Part of a small language model's weights.
Size: width 320, vocabulary 16384.
Each number is 500 + 40 x the weight over its row's rms, rounded and kept within 0 to 999. Layers, rows and columns count from 0. Numbers have three digits each. The size before them is the row's rms in percent of the matrix's.

# layer 4 attention query, 320x320, rms 0.0742, rows 0-87, columns 0-159
073:466544539502477524463516507428613579500505553529487494560550474486572453508472468534499530539506516496472500440508537478522441490571557541522452521494405562536488565460545475474456511525466537478525543489594512449503480586493496498544555491481553480522508499499540489572487473541489452554515457448617521569545522515494502476512451523501540537532494514501430498490522520490506525467540479524509496483508472443403389476449459512494510462528459542471430519539481508436494476567460573
073:533512464519470429552522477529534479526465468481517520484575524514427465469511533563539413433519424530546529522538421544500512505488540504421524452494471523458435472505432485507461551552538464492524452497436490544495456463543573506556505483528495486452468522528454510465493470560548469409537592498497500438472559526470496423487523475497543542484483458538551542480497532561609517572537485524562476546471503483485542452499507453559477474519429486543474546436471528524509495482536405
106:491508531493439465428522572488484527509493520522537485566526517509524542534483485550503505482531495494489527427511547509539460558462500549577443444455512550419474482487532483459542547475481541522542541437518444463508558620483541550446513467490555452560506433493520437499466468566485459492456466495542512542541472550555528493534442566507491485525463501493400475465504495509435507474417532549515492484484438505471451396474546530579549502496523537402479534589478475485508459552478565
134:458532458528439469523517462514545475460472506431549578406516488547434501401481514521524532459570421533530499488518472516435522491482502462512470503496493464507495428456512498506451552536541476528579402517459492480471467554475556530516536481523532493476482483474479515429546538586533479450495504484476518485471518518482506488509495517519481540474461544514518515530517488551583507586487521511516493486503495519444507507493551460531536454526384495497530525488545546525520507542470477
121:470471474529581540545482470531459576460524509472488501436499458500466444477519498502460507534514517504501523531499502530464528417480492499424531530539512532509512509517489472504512477506486436543397532554481561572487453382531485489529484503464431471459485561502473582498480513455497517484591532460490428490435492472495484543457521444537556496543565480445557512500521525470484503529592467454535529470515532454535484553490410453440446497493535417573484495515511453574463501454530440
140:521465506502550524494516518488521486559554509536443420634493524477559508614488491507485470511463542477539522456478502511564492510519490553485527460472474572498488534511498501477510433448471474539444558475590517517513532496532493505448518520496540470519477529528514512563481481477501484514512493464529469493534487518503434482531468508440507492564485433469449433447530568453409494431506471471460503507497453453510454497458455523506486520484589504470501543544496424474542522504500517
140:455505473512527506532417476525489600461512533436478569394523429526469473422475511532500494488545465477484523520519486541504484426513551459442521551516531511515457528481488448454436505537515514520522510566488490519459495432493516516528514456521476521481498505443523528463444516496543520521532503521484517457414491442446514527517515471568550527518566517477588520584491475583539491542575530499543516458540515481485493499517476467483492469496424503534497479477537535523474479522503442
140:471463500472635524516508511557520514507588484485470480545491467517526516584512483514499464482501534473539581477462501546526524473479512528448544472504538521544525556513435444476493421474487422537430581546532550534521486446521502503521458453450516466476481569467477525498482449462510482468537504464525418479472450547459434502577555505457501510594502436467497425466517524489448534487546472393498507487539476447536442472495437462466487536440564489510487571512518471462521527473505479
128:471490453480605520552466478556508548510572535445476556490505427567487478536503467556487428473527523454481590502476487581524513436469534492442516471499546476543514521538437427496442464488487448525473529555502483519482472444496504507586477422458496480471512596455527516449457502471547493477521510502529430444424475510421489513552551530536496516617538487476548473521501496581466509541572507410536513470556484424497445473545437454489481533470491511562516515497529484483501492495561453
141:546500483468544504515544512555495432495592482502486452550490558521603530568525475524516493500490527472548547484458500513507509534453436547470541470500502446562574567499453487510524420466457416518420494482505482482507504510509471470482451511479498504485449539525469478515520472471521457494501484485535443505518457542505487502507533474486456495540495464468453459454508498434438527472506492423493492510532484463548462471492464485494491552475604557489499532538482437474538502476498475
122:522485534521387474466505532436486456485418478537500479484497562432485505438500553462506531547477475534528447494514484413450496543544456528556472561533425509423476442463540587520559554509521544495509459449483517503533518535502506515438520538553496514507470406546482507534573498564473506535491512506501546544549546493588501493460456464521509492380483507507437530466465503434547488492441509609472486526451522546484573528462546525540505485528508493438512445485476525510533496486453535
131:492482458556440497525452507519493510510380527489487504501498503490469508386509533486520585503486472568495453514540498523545515471588500484565516545530499508421424478437532529476505555558554567516551444524480515537492484483477490516452458472541517502497527473508531497462507502552467503533526493504456541548543531529483579526448522498524473454427531530515514526547471505485574472546473499607466468483519509571460556536530590482514503492489438498488504436495500531533513499520487465
105:519465520481430461479537549461488461528438480495491496509483587425480504439507548478502524525462470522514472458539500411471485528507486532546491564531447495392442423450570562492551490492509495505555431451480507503519491530486506531412513547558493541531497437522487491522572510518472474521491498501451546548554520526564512512456465449531489478400468527472459515456486481425553506506412475607498488534435532562473564519475531512524494496515506547428493456541512492539538485469448484
160:497478490525425451514455529500509474499371495498477477467533510445475506428487569500483532514478461550549498521543498500481533512547481516502551539509470512409444427440528539473511519557559491543531438475522536514522483438474518554461476458553508514467481478529524487496542449598463510524599522504450538530501532526514495518476556448540510473467505534514499506474449537519589539523456500579485486482520486586475560533559578465519484498495466464496514452487484555535485493496482476
178:441508479559406454464446500451513524502442536559470472461533517453458507434477543505505527531504439508473482482588494478478508502565518500547493542521486521378410461427541515469529563534491506465559443448481538463558505493468495542482513479535519499508507444498514486476480491514438543496541512509503504525535533485528522511451510488499515517478455552520528506535447507519560508535446494544514492512472488595484552534515592491531514462528433492526470491495468590498458466519500487
131:502521490471547587483508527534498500521574499524532463524484505555605499532507377534520514486493508445490466500484522517537443530454519472466488450533536473611590582547480452528463461503452481469399497537507448469481509488517489428599441521458451482515469537466521522504443507418485503503446459510540415476442427518447537475520502551497474506513544460502500524518511479436440509451566537412488508517559543457591458476548446513490482539486532546513506605540488453500538500542495514
078:489526483504481508419505524514438500470561508517515475503492552470539597528512478533529523490496515497483503485455453479471498530493478456466491513514439508571518546465487450487528550481475537473504514425533503466492512541539535463608482547496494457479507507449588481533476503428408504521482487482474540472507458480552508438454484533413501488398463503511516538584438505485435519407522490482499456556476556582509547509483556534522499524540540497497518518488481480479534488514504511
082:489498522480519475557484504532527506497496487460495460502541556440524487495507524498475476457485520532578485512459507552478506526477532564436565597408438571576508530486469484507499451547537505539480469531505489516460466452457509503483456427507555518453463511502503570492522433467550507464606486506500544513484499527486447510587482446506504583447526432490430445433515527509596516539553569528526518494532468452436499497471474426527534532468519508475562466493530480504570534522506489
094:510482387518511507505500556562526512536526532494517492480521588491573514430569538551513473476493511498519524444548485478547435460490536531546515487458496451503492477470559465509544409512515454484486492532523528494516537488480488530496488468551522541471468543468585470483446508483496450437478518455531525473509468549471564485483549516496540527496471505443498548536482439434529560530455590503490486537531444560478537442499524495535478495530467507513529505509531516575594464490460420
088:435519499500507417451479550540420554480498501500516476549469493499431534548465517431418497564536515485462493419482443550442515470530461541476467493515440550469493468520484459549528467498494526450549498541532578562621469470465500546514563495484438452501503480484574603465528541488482505552589538387536514502507554597522459503570495449522508515488415456506461489532528497514497462473499468534501539536469541489520558510477484530509525523479493452495486527481565446496559493503458497
084:510485492473514450526489524503486452559489486510558511393512507558449536457448588518452384555495448489474549547427511499459523453475511511569397515482499480464456427521466545539547496498546434463483521474492511473572475492496500506531480507406438495531541469549500573528503509480532568480532560453512486534486537538548434507474569483525457527585359465496528541495455469619529524507488481484511566518483473513461517506494494472499510550480525456506598415483502560469469491542474537
083:491487506498479568525540480484488515470513447537469533495457463455534484533479478485443527500498513473524417546460488467423481527474474539484483477488490542480568487502428520483507491473437519471482496464459516482498544495526552560476490568578497508541508398502423531592528530498429466533494473481512429525543490470592467503527469456515458488474562504441485531441569489478496484435492468483467501475488585450565478576442515523500499457502561459466545469538532477528561572491417553
079:488518506511429445457510521466530446570526455593553481469520513508486554487535514478528472497455450463538466544547499465464442583492521485469492487527472539516479485467476533553538539505448492463441543416441530473540552525536509435594542544468458427560497435470448539549495472476447555462501502539519431504524534506518410478512508465494463578528491509506511486535502525540481519457497484460495531485471513530594525607538497537510503432511557430531484508480453504481542554504499495
081:519504496498487446517434403488476420532445528406447540460436449555470520522524585515574482486553487498535536512487529577491567492575421510480474486516432519549471486537414527539544515502536514508540483465464498550544498524525503543517502459512550507502475487514499489440538477555530540535546460541453523448467517524470437545536534529488501494573542509454516477502498514559546503538502582511551562491545489440450442510472471444457520605484525527502501453424496586475412427494538468
089:465477496536523467507469427464544579528472478460492538431477555468498504501559530481497515487504473494517554536469533512484558528496442546387494520439455571494522456531545531544496507548512467559453545483506527479499540457523607520548545541439395465503453446458482500552452518537493563390461484529451498478534540410509450500473480523474499521523491597494509535411466449562493581511449520458547498510511509475524476508476460496459531476499533389483566472456519514503443552523550464
085:526417492505536515569506535499507439561480532498454516531549467534495472439507515527546420491450424511537523477459436523429490513478482515507545523476464453499487478425494398521504477531518428522576476436472515504508497462544433508483507477561524492478513497499515552502547478469515381569601476435474465508481516513524468523531486448552431497507477475470453454433493545485519474463513450529470541513512503520490583567458452394602525490453529527470524486536572447521576472455546490
084:534487530491551458521503555489484527456481440488555506454550432458487478466500442561472399477468503535510578520440492442535550414496578549457460537461564458488516448436577485489527537486452498475480510453524544524470441500511509497498538432476508479457460593502422447530524505584498490500462555519443501551394522526505433574477503550503536481505475467528449507484479455421544508574591575520506550512484460512425493513500507524522496502469450481509484498485496470527546476472436521
083:469504526509482446550510418467424457571496480501490558442520497498446563518498542581450350531548495508534554554433494463469519531403536455485436546551475527520488536463517502496512540527538553451555515449493556456476538508538524448522541527478548445498488538422525522463484463546562498518442513535504604480396456451501464510474493475428476493503544485545525543471500495536521489450518471528512539573459548494444474548481530465489498545531535461466503520478504470468538523491471536
082:409541507545514575516484471528580492419501540543524450444575463497563459443531479505570576460478448522503568508507494501477442536462507528537534453504550504535527438498464493538465548513515499540428604470488511446475477555545529505514516485445440488491438492481434448496469516563492570395555496507472458531439491420480505597511458528523527513558439545512490515454467483535527572539482574469467500516490457500506432482489496473510511446482471557569573525506486504498460466537581494
081:467532552526563509421479450557500459468493487508524480486457447570493542490497559503563496482527529612468538535482517576493530489508479490462444541498554457536545490576506560480501543497561563505459550454514548518530483526540565455529501447432564518429518533495498452523421463566439507501450500510477554527477458464454475576422496585443498479523490530545555515524466415527456525526519503474506471511426459531422502491499524526475492495457500495543484449475503484492463524473513477
091:478418434560463484452501511483497544519499548544528429450490495434468465489537460474492520437491450477548524520529513519528509481523477535447549445503506441477529542508509425524491494547492426514453462483449480480557490485458467489464450479468437428479524463517504568522477490477476540419557509463529426496560461516479530459406519553457530557545390543549485504479469506448539540468454514476494571532562556583647515506516513531555513477560514475538512454515421483508462562606525437
099:518537476522477495466559537547432476548514468512565479508446549539511536443500452511428477514437481458454506452517553486498460502510486468579467476552521375438605467470471457530424491498502427435445433530472471443528489504437459502462447479430533492507514516530469496447481500509504530557449482493522471520496442497481573529443542558485509470509408483528553502574528472450488553561480438488463536499523512474492460414552569487520509495482513487538427511529464501506468480496425524
086:486472516445507513467498482531537517462495494533540493517532454500473488489496400547433539462488489496414522558447507525605544468508440452450543522462587458522540528495483434504525513540437520505445465533487524528500550488494567561471474513499468452446486518470406459523453505522485559436460534509482438477510425496503560529472513502449451526493426503543460528470501512465513545536493453431507548480439549541538493523498568520491486466460484436562460529497508520524469557524457513
078:425548499461522508449592506430481475528537450576577493517493504474513509486492463538454411482485496466470475536502447431552550528438538500457419500460480499537476510484481545549529576460485540495480547441475449468513517558467577428566531514437494499515545506522403505564493530477419566444422464523465499564513465498483454469480469554467474506489539490518551520530530534530407450503509473484541462543443514509529489491505484557503497469557532491515452536522502450452573534503496503
085:554463502428535485540540507483457545532514479419468475486580542457555455464449459561393489470488541506475530562534457457499560485450529488488486555398497509480460526455508415494527467509544483529526473574552490510473490452452554521486449478536526542483524579537514511538487482459532454473548519457452486425466504540533492493472568464584549532455452484472528491420493517596564520498551474519510489479476497497486488486558541474454479563366484429451572505479570489481457395517506535
094:486470544505487477452448501523479550521478470499515545556481474490494476601496507450517469474519492559476515458547564518498572456485510413544470492477484509438435479532552530462447552514472528477587483537475531489532463533516434530515483508456528515511559427513591498447492455500492457534480497533515529493552443451530551455431511505454503400525472483587570528510549492456440437355429457510503497461485537548522521430466554503421475494589561449469550537475480505476449538435445575
085:533504539506567528474458518515488524506491559511460444565508439541493507547477560439537608535542519481448483554519483530487532507505492472571481564551511509491375518494544499450552522503448525480561506520510496588609472546523495482485438534471517511510507486535542517466503510489493509459543505487502498466438431547467514435533572478458578559569462480491571505515477554526468477460519505474573519523511493498528460531543547489422490579460484495505530505513521531419463448522551457
082:485495585538498495513475402493462476475495496497495519462424438494427525521479528506474474520509455477523542540470504484434531502529538502450473531576488524538537529482454497453428569456517546501535517406466574467495489536560552541552533554458518433510554468472495510530481516552519506545493513551475521514515523411526427534518463524431493481518508504504483506473516507487451467490555493526523522499442546482509516522406495538456527489500534465496500464483507505453484613510470529
091:516490489544477466477516544460463498480512492490530496477513575520567562434501412550527477510481511452523545535485603507545533468547439495546449557551487440502436505383562474530488485503466477433501498461459506480641521506473511481505493466494528492515454537466456467495460535492454495458420504545481453502512446522490504547485551521483505532484571464491511459537513474437481570534508514533526516553562452542513401421588535484486524499451493538542445477518453491497520519477450464
081:504459479421499467481475443476454392558499459535513483464489489513554532506553503599572435508483509510475535501454502534461499509495476506430494525512504452544510496452525498524532540565513489475473498498456528459556579560504559421535525523479559468482530487434434442473520476488499472547441478489480463457390496514444504485442495522500483453515551496539513477486441489404511559515511490482575509550474554558504515549498543475506525511419515403510429534518503509587478516467438544
094:480511507502434484532548469502468526578442465452504522460490504471504494525475525535452490481498488496508538508464483501507627509529412447527460490512517404527569509520441510537471515551608495542500437532526471487486474457539547476400459489415459459468514542521528499456464522493485553470448501578488547474523454478429550510461526522409478471528478452580495512524444474513511528579532495479489512493560523504484434392545528504437496539495502515505493440396475552444422480529457468
080:512531495482487485510522503499409508564478532480482529516466517557446493470530527440440485471574437486510486483507570507521474480545417524522502485553464532483470537465493478418508484521429468535499448464461436547502583466486431540498495493542541472482519533520507530495583552504551522495586513520522469495570490519570501463558559457468530515560489527432539501483501518514525472531505468479550572482495488456504505553472439520549551553489531503501497499596491534417509523536528425
085:506491530540513497472493414468478526469504486427495527472514420488453490481499452535500462469547495471473516520431487443507549477467614530519482491493517451473433584533490484456475496524448554493559514425481460463526511561444489519569487542448458419478542513497509554509445576483488522500490521443527480471492446484518467553461462506519477505489454437521507520483568584480474491475493529521554570492500539490471554527422518504510504489540530505541497502501559478486512608510469570
090:540441480520472523509472529466513475539479439519439512409509503525565540484492541502550473505463465555532559523411473494484509526564430447511548523510504419508486474464462476476543493514584435498473496489454545464519500496593518522508467485539522545454469483521524502543519467521499465491491494505506505526519454483556555449452570519492475503465474521482505532469459436513510536410500496459418522502524482531469537482494521460522489480460561503469595415402465561465475508498489494
080:481511452540448520488477502509473543503501485467486497484464515442507514496474514501509461504510532445578485545488451414402526494477490500492476489473471474458512490519476467553465483506568490512494491472505485454534491503531602494491429529471443473554535411566520565552509506468497492505504488459507488504545489418498528421469500461540502527488425494479486565477507508551469505466474518485473473558531588449558493469473545487508487490564543470409601446438501516511512525510461495
080:458535486508502469463482496446519486509488469515471526464517479561424491582541564446589505512507442522545468509537491494498476569496494435555497487490551549467521531609478519475481516542491488505491508527471527467441497505498508430542475519428511447488540458457552519507488458564470463526438393542538544510544444465455509470518513492480465464484566513542583518522528558571486498467459535473498570508430542515474459542484533502454528398583500377560525479505442473497436574506481540
081:487481496437521486509512500544467470559515441477507494505500527451522513488528446526445443455486497522491491519387482502495522490464460452460468513458428492500580506511506492478554519487518497506511461534489507492480511515547570541474511550501520522494553511483488476525469489457541462520496449471457557468535472474572508475425474456471488425409428500541476603395515417419533451402486482476519525534472571541496511524418520473492512510473563440424580537533519447524562508446428533
079:470533453524552479493523443549506507538512540462504519492473505503491496488528477489447440478498488523444471442455485506507533481476506464525463532453523488522551515567501538470492509492587563516546463513538435466427453474504431484452495497397468584483503578523629508487477506476525499480524459454509564511612449445515538530464551519483477451457480533501539562558524503592511453539504499502462513526521511504446536434483484534504487494595466454531481527522559462463456454547511462
088:479468451532532485546493480593435586466490544418497537535469447525500466522477462454477556422541453505513511458460421550514543490545429560483544491463447475498528465507512436488546477495497503570507475570529557558544463462533538526357448458590522440416496508515545483508522517479472438502535485419481453477530490516527495461505495486408518526529449510460479498445544548502523492474512584501523513504528563515492585524504504503516498514410506492531483510521517458496545539494476425
087:455499525529506495523525569472544564593484486504487518435529476517493514478525494474499457560503491467475485491408457479452511491496500539512532475520530446538495471521440522547549464514527497466480507408458473488495469486539508501495489481514427507445409529494491526501481450497508529465584491465491532507488468600454474562509497518572512541546461499454509511501463491534496509556533543477507528518533471512427489540479445436557508525532544561506544479480576549531502460509529415
084:517500511554524466544472505550462450481495564503463536523465495479439504493526554442509408556518505499538499475475468508470448537472596541504571474509457526497489494453514538442530426496515442508507543534502489496515477446474424522460508469552519541540486557435545583455579492557562450516607503513512583559478555519496457531589512482490502491493480557431467441469542525503571447512502527558535519557454486495447530546421465432529514552501495536497445518506511478493518463419522497
077:483452515485497548451471487536504434537477564509505452481477439551453422559501557477572581449526507541465506460548466583538452502515491478477586452536491516505502556526441445447502479548521467502472501528472565553478514530534454486550519468567504468496532424468519458505512483492481440521536494438532486508475410539471562428492454554471461460502396519506553500459484515425511507493554495467485492497460513554551580597502497463498510479446497500527548567577466482503446531558531457
085:483514485551476474514470465508522497432521515538544561466548579506491443483501427474441424544437477555510528536531567431468499417424617570517522453518512602496509564454513473476522486462483497478547411566506510476462511501455498550480507544459519505523523539484549545512459482511552441454445501483521522422560498450540518583481559470520516467428485524501514546434527542443479459492434490448476578526437527485497476480450535550527519492557428458474484561498454417524522588496453550
082:478482463490479532520572509513378503580494519505535498514464427506446584502487543526486473516538538489477474509480484500454485406488462505473462517600487396473507504478518448486498578459460469521539578429479530502549522496551513525422505518550542430473506473428472504498507569495526526506471547492490509505495496430518552493510435471436507518585481451542461497445492482472483461469493452514529541533526499564512451613524484511535487574500514579497486470529480510544554522511466525
083:530538502470485526481536544463486449530538443528515475448483548488527604447480469584494461487499508495475475491413488440512521486512536495457438541500498522493510471508526497524534519486460514446508560467533512472503537514520528450521512520479497519491493526499461493573470540488471472530424539505485549561475571534582469495458457473534513490451527415518423517482498471482498485417512494524428462504457487492479493546457475559509486498445570477459527476476516421556628498503472559
089:501497503502486489446557517491510486511517487546535512530504528529489552481452420567481392535457491496418482409477484443516487447457575465575411503525573469460491491507523500546467535463505525448488495479526523509514479506522418436506539495437500526517531593468505477516459496490470506539390498526536490561513505501510485523426520559444493456490475467553516562566477501422421466563504467485497501527481538542484500505505546559516500481529502497515445563507488443488524537470457529
082:516433454535512507527521564468529526553477520471474502536514431471507507487517483532489508507489483457535539532487499509472499464494403487514525510521464413400418458416548410549527540519478420499523497494494560500526439543537432475522542495542513448534434549471442495479576520492510439514530507514459378452499469543467497432550540514511495564552532482485485458503475494433453541557486495505542524554562484515545526566508475478528531443515548505470535491521465522474456433486453464
085:562542550521509458509484462510465410485505501492492545458446533575460559475498477525471421576512481522448509506479532520452535523489540469464405543565498473503511498602546545577509487482489551473510473468474525483461478517481405435537499552401431507487569542515571569467491486537476514549480503522546564524500544482570484536394477489542463460506481487596516497528505502574453465483488440485578566514476553498498513501490486549500498505511565467491469463509506407488453510507479542
081:542533494457490560510497545476591522541533471540466465490547518494578560393473474595484462508454531491427452554416518452551480509482454482492504550471528478556471484519504523566562539466459556500462522429570451470488514528519471447530457553474519560494474529539492524542487503507521527477484504544516532514516497522552524487436483435553510552503537436565482555511455484521445505423447376446474520486544431535532441480522469509521466495480529519455557487499518502526534442495500488
086:593489452511536478544500563495497465477531592540522515485541478534498534464529472445491450503500487496512472497497489527540486507485518536470577476548553456548489552487503449480535475494493462515510473495483450534464510423446412491412479492614536537418503530483511524488494454496522442508494511457532505502464486566485505536501539471531532519461529510446514427509510553493539462555514539530514544476487456545444542517552457500571504481525476549533425509554514478519557452458503433
085:539535555514453507467498482432525463465489508486497451484499465523534460492491483473557566516531504452545539571555569413526421504492502514579481490586549462461471568454495521498471500486454420470480528503453463483531507575478538481592500469459483476547463472508417474503509474507482520521434480560562391509448449412396554496488486519499494509521538490534523535514478496505494544538490528525536525499535492500572411480611549478429506506528482573499491467486440534472467513541515539
091:493463468503465526455530536475515541505524444539498461523541555438498515532505534541462482465451565502511469509516505490456446438476564466527473438455477615485447452507519517465489448478442477498483569480482552493516572523547544539502558535530534461548554478471529521555483528497504525492485562532549503539542542519581449423528478469466546542510483495508508512456537547565430543451473407420532471465444506499495531600509557546552492469451512411472482540540481465491519561475513498
083:454474528521539498467475501477473562501521449515488498425565523433491455590476523422459410495514520516457507570497507524382542485434537526434516510429531540522508500560541532502501493472516510532531526525425452474506448491479479522466523535518507508502511456471483573576476489464535537406577457430473509531497515532509444497430432483564518513534406559497527486439546501540457474466466467516525515505493537483485465541412453501524469493561552442517564452528556493531528530482493527
091:434531490529498488472536517482555527416510549523606522461563480500523461438475443480475548451520460507468570536545581467554499464483550537543576481551554486461482544495512490486498520508482489489483514487473516443455481561463509514515499507471470474470482497485479440523473442501434502422494516471552444513470459471491597451395506519468515504492466505521522553529516521506474495513417507475508486497475504549539498506535548535564487426619473482518494583538457445485550539565535522
101:466504487530507413481557468525482461474506463503488451471471463530418439421550567502472520499500514520497525528553519479529459465532465536415461551579470483504482506486486550483503518482479563511526466452500544612562503433507491507523452450522480543478445515505498628494454524523547497499545455511425616489438481516585523548470483454501526493481499523438481520428473455509570524559483470516422467482518507514507535536520457492517505504490535493465468519514457494453507504527458498
132:509501479487489571542532588547477475458538495448495442515526471520487482481409530458482519541549424448465510524443463471508479487554473498436534467520448543481450503502464481499482472511517507508490429589442523474479473505507542502447494469514494477494512533557446548465461441407554516479492535398496457469492481537452598442464523468466508482563496522545477551480488435591538447416519553506506507495445513517478507560475560458532491475509501522522571501513532563556602548552485508
112:546478615583565525506473484484461495536499454492491512532433535442487474509498487572427431459492503487482479500527541533521462487474516516535546506441525531554484552529463469469488435444489491532404536459536554498479552562481551502470553496508519450528521471471407512528420478468470457538498509495521453458548459511447451459515525481538500550521520469499432440469580529443452496455503331436502515482426497488511451475469470539526566497485516568559533489492483460468498598428488555
105:483489461461543431499487499461494486568451563500532495511543485590573541523586465497598470517471518540514491496489542475499486472525514511528491496480539447536558494465493546475499510434438498488534556499490498454499504477480468447525465459489504535478501465482598448507556560594481463481497489533523504545461456449478441522572514519492442488436574496498487436449476423439428482482456446477521435488523515478521479497541496500420561564487494451485416480476536485470514509470542476
124:526528437403476471526505533457506467483493534491451516420515539589575594465519491469545475475497541549480430546443468503550463484579502496469407514570489481484549517488525506555481582523523515545573486496509449446501509493497495514501508476544461576487577486563552517459501519540503496502471521481522551612423566524537558451452509526528521435447542521548473550497404414552570485512566528510518488538478524526405504580524503453631453532495435491466480493466565563528542417579475464
118:457541484554503470464474483544470493420513456484527451433576510438472478467513508513472567555544497492503485578588500417485494531514488500505509518504441523465467455489541511504543541588491519518495498546433491570574503467500484544484545479543469599488503485545421517484511479428506524523485538488474548517524463499529487514457455437498524508519491525488580556522514512581544530554558543557516541571541513496516580527458478477615422525582480491479474526522485528490454491575433473
140:475454510550503542447547480478503493555510492491561505554513475455516450541550450466460530476462531483529516450555538547492526512492487583505562451407565527513476486494516488520484456459471464468446497487545478528511521584493533473444491478436544397472468529439485490520518489510499498458531464423535451462551435539452453467565516530465468543549464482494500387530523532450411505429459448437505499443545475461557464454474527511449566489491531495531466535525487414503513603448507541
120:536481462440480459526554521540517488562476490511458582516499574571507538494483539476452432431512477489444434536470448471515497544494537448499487499467503507511548524478585556509446552492481508426536462450475411452430494520443507522608454461546545509433575496517577480471458453526533524453493448494526583604485563511491522419458468544538495463419514470490477588523462533545543500524548549494500471465436512514465499531614511554555504460441471506457559457458535545545531390478471499
136:537493475465480479504505526502503516529480494530487485514517525536502590471468517463463479493548478495509405535470426440542501555493538461489497534565443547470535476478546508490491537551503543450562472506474457486484475475438472523558507472561465559491535486500498493480501489473500515536491494548484575587481555444507514446497479477529474483432480457491485543518443503518593517506551566573522528494467554561467591559535511486570488498499439509461505492457492593516502380521470475
135:492525516465504474561481509538506505501504493492479483462498489552488574436467503539500485526502481531485493555418449492498497546494538466482447591547433445524467521529456534509518511540549492520507503577417525476511527407514460498566452441522473579490530500532469516468473569494525493569486531569482570533438490474509551530450499456538546469488525501479536582448465466570582508559585546540511500528448523473468540512553482467575429530505529524477503490492521561502452431524442483
135:460477469509484489462492498478507500526489523517505553491505517417502410519522520467535545463477483514515583447587526565396508464482455512494494488468540474461443499469525546514515436465515469527506518506525554493518511583528525506452470537490514421517428494469561488486504482538492524422552516481490507437544478587517437567576488508463511512533464567502477435514519516470444483474411479457487483485468428490503429519403528490454535500490542507490508493526519438503488547448559495
111:479493538506465485447464512454511512507468481552447466542494559452484532541470551454558499528495480517488428473523468425557485509576481496517495549531451538462550478438572474459509538511481530488551468447507475484512473479481494501436599508572479540503513422524488517512547501498490552514527516530472562572557565465540474442508473507510466545408523447534486481551480527448547462498471497568504480521488552630491535536500533508511539457514428501505457530426500576454524461516502507
121:492514509463543505541538475552488485473516508460519554542467466540510464498506486509481521521488537444497558488437508584442545487452503477447486464463518449559519531557425539494445491476533450547442570571496486496476482505489536460579410477467488474453456516462556516473490511506586470490466497483544473477441453471436528500508497509500477462598565473485500545464520517546434543470481479443488518498569507384466449522507480480450455584498608502486527497555511416498481488546511506
103:454484513508467388517468497483482497480479491494408468534462519379469497527484568489514451520451471564529499482519472506470480478552433548481541554528521529499514459425539491485539470509507463580528448451451588501476555521520524525451507496526556473504521455509501513545558462488537524481566563509466536477534570565564496482547482431463530529438522524499441480468499547478533445487487507500488506528494495480475530549476562454509488480465474513493474437491502512459491474446578475
115:432484508463440428451459504467491494456500477534455442484477500409482543486477578505541449550469467533465511481519473446448508509538419477551507564528531556455467470401548521483528553529423518499547456450487581487514504554470460533448501499538535508551535464489430537497520477521465567536559491522455555555558556491531475497521481450441478501446470535536513484500445504461558491497489470523489504537424481561476548575423558495504533450449456525494433513449473540508490459470476524
145:534518530546401461462476458458490511457394490498488486442542511430494497385474575492521571488482484496522436510558507486507491497521509499569468543498495487439424459491483540500514525483535499496544441497494478498540520544478554513461562505597520535504498448516477503512553545591469504505465518497508512497543515514548566539499479507518521544398497523505515515500526527512594542544443461584486487511488468568470542495530587499578511487513415477451485455482473570474529510494480519
099:440522546469474425439442472527467492508585486503442404454498457449510579493465568565548453532431497503446483460480472469483505512516452470517524547537566545444535500473506490524481565555406516483530476448513557512544542577535421508469484481457525547529556510518397525490489482484444528559538487490483540545530534475520493536498489456505471453482494535521527449514453458474491466560574478490527515499489422516544536572422492490474497489475505553522448479451520530486472458501505488
118:539535456465451494480531483493473444514491517467508498418548517455473493403484567486540600469515484509480480518525511547516502529484458545566475517540492486433467484514466506531530542594502510506534456498544475494527503530436517512468530465534482592498497534551489501457478546546479486473456516481533540548520470526485594558465508508546557481485500531533518530492479437536593533540440505554507498451508432551480499528452538469540452516504494447467504421550480520539507475542458485
091:523538504581425516548428497524471564518428513474514569477508524544519457402493499481558578558473435498530443464540570534382504507515536509514469506445541451520575452499405491529482454508563491518451467496502529510454448546491518469472505503494457466547472477487506502495501475587442537551479524479481527447458520486476549524449459523505491474518509504526536511487473508491469480521484472485550429472487488543477500471538613489466471569473519490478488518536443496433574557518441558
091:501531418508485512502587551511510455505521486519546593469556552483468461461489480473528441458556480540510433521556520566453476531426486524526482502519482510436497442516487506540486458536483583465529436507500465540434507553447443528585488472524487517521546510497489506451478526546502460448542499496446578515510491536511541562497458444601550435558527537521512486517492427567517549534483535553466532478480439489494506486374508482598475503479510504496572426572489488531495458522465466
090:540454447418497528477544530450491456531499496556524543474511478489505476481505525471525519467494453449510518529473526531527469483481504541523484443513560461485474507466524416487459531501487489521519518456501524501528503520435525514532519514508528438501493496552451524465508483509464493443501476419558316488556497461510498490495515608449484533565473472519526560480478446415497545450396489452562521489518514594503450504517529481465560505501487503565465597531441509516498556478563470
095:479485488525513491553484491521537491605511514531473483521511550490470484543516528515548449516504490487460483493423504468648498506527505525516532481525503503502502482439470418503495462522471480549482441528498588468501483422473558522494523500509499463488536548552566506423476511503494459539482499494512467533518536544497484405515496542410479549484496528486404507503537508529565550511477466473492485628558487485452473526517505398491492523444494432457461587504479508439498501535504492
086:521526514507442536571483466470541492538477522506524606508516549514501501487513532487452627511523489539570511545525518497546439540488521512550529423537482527548540520586468551491515537528576510484486503502425429490496491490473529500458521519513518529494504520555506479475517471516506478453411522515491417472498497454568558508527540474549586474475491519485450588514476493522518521480461592520507492483573433542509463473584514514469439498522464436471500427529534507541523517510541475
082:537515455498447583554514513434561454520499509543602613468550532524425467463564482470493516481541504542578485510513594517454462538427489534532477490512497525495506458497493425531467506539567522499516435474474444529510499498445509462507542551505445519513487510529509506411480500488516455447459526488479467440505484529573559465479490497521550461554486526541485517518495438475526523459398510491516538485577476509475467460518462532541521555596511434532443483551487498540462499495502479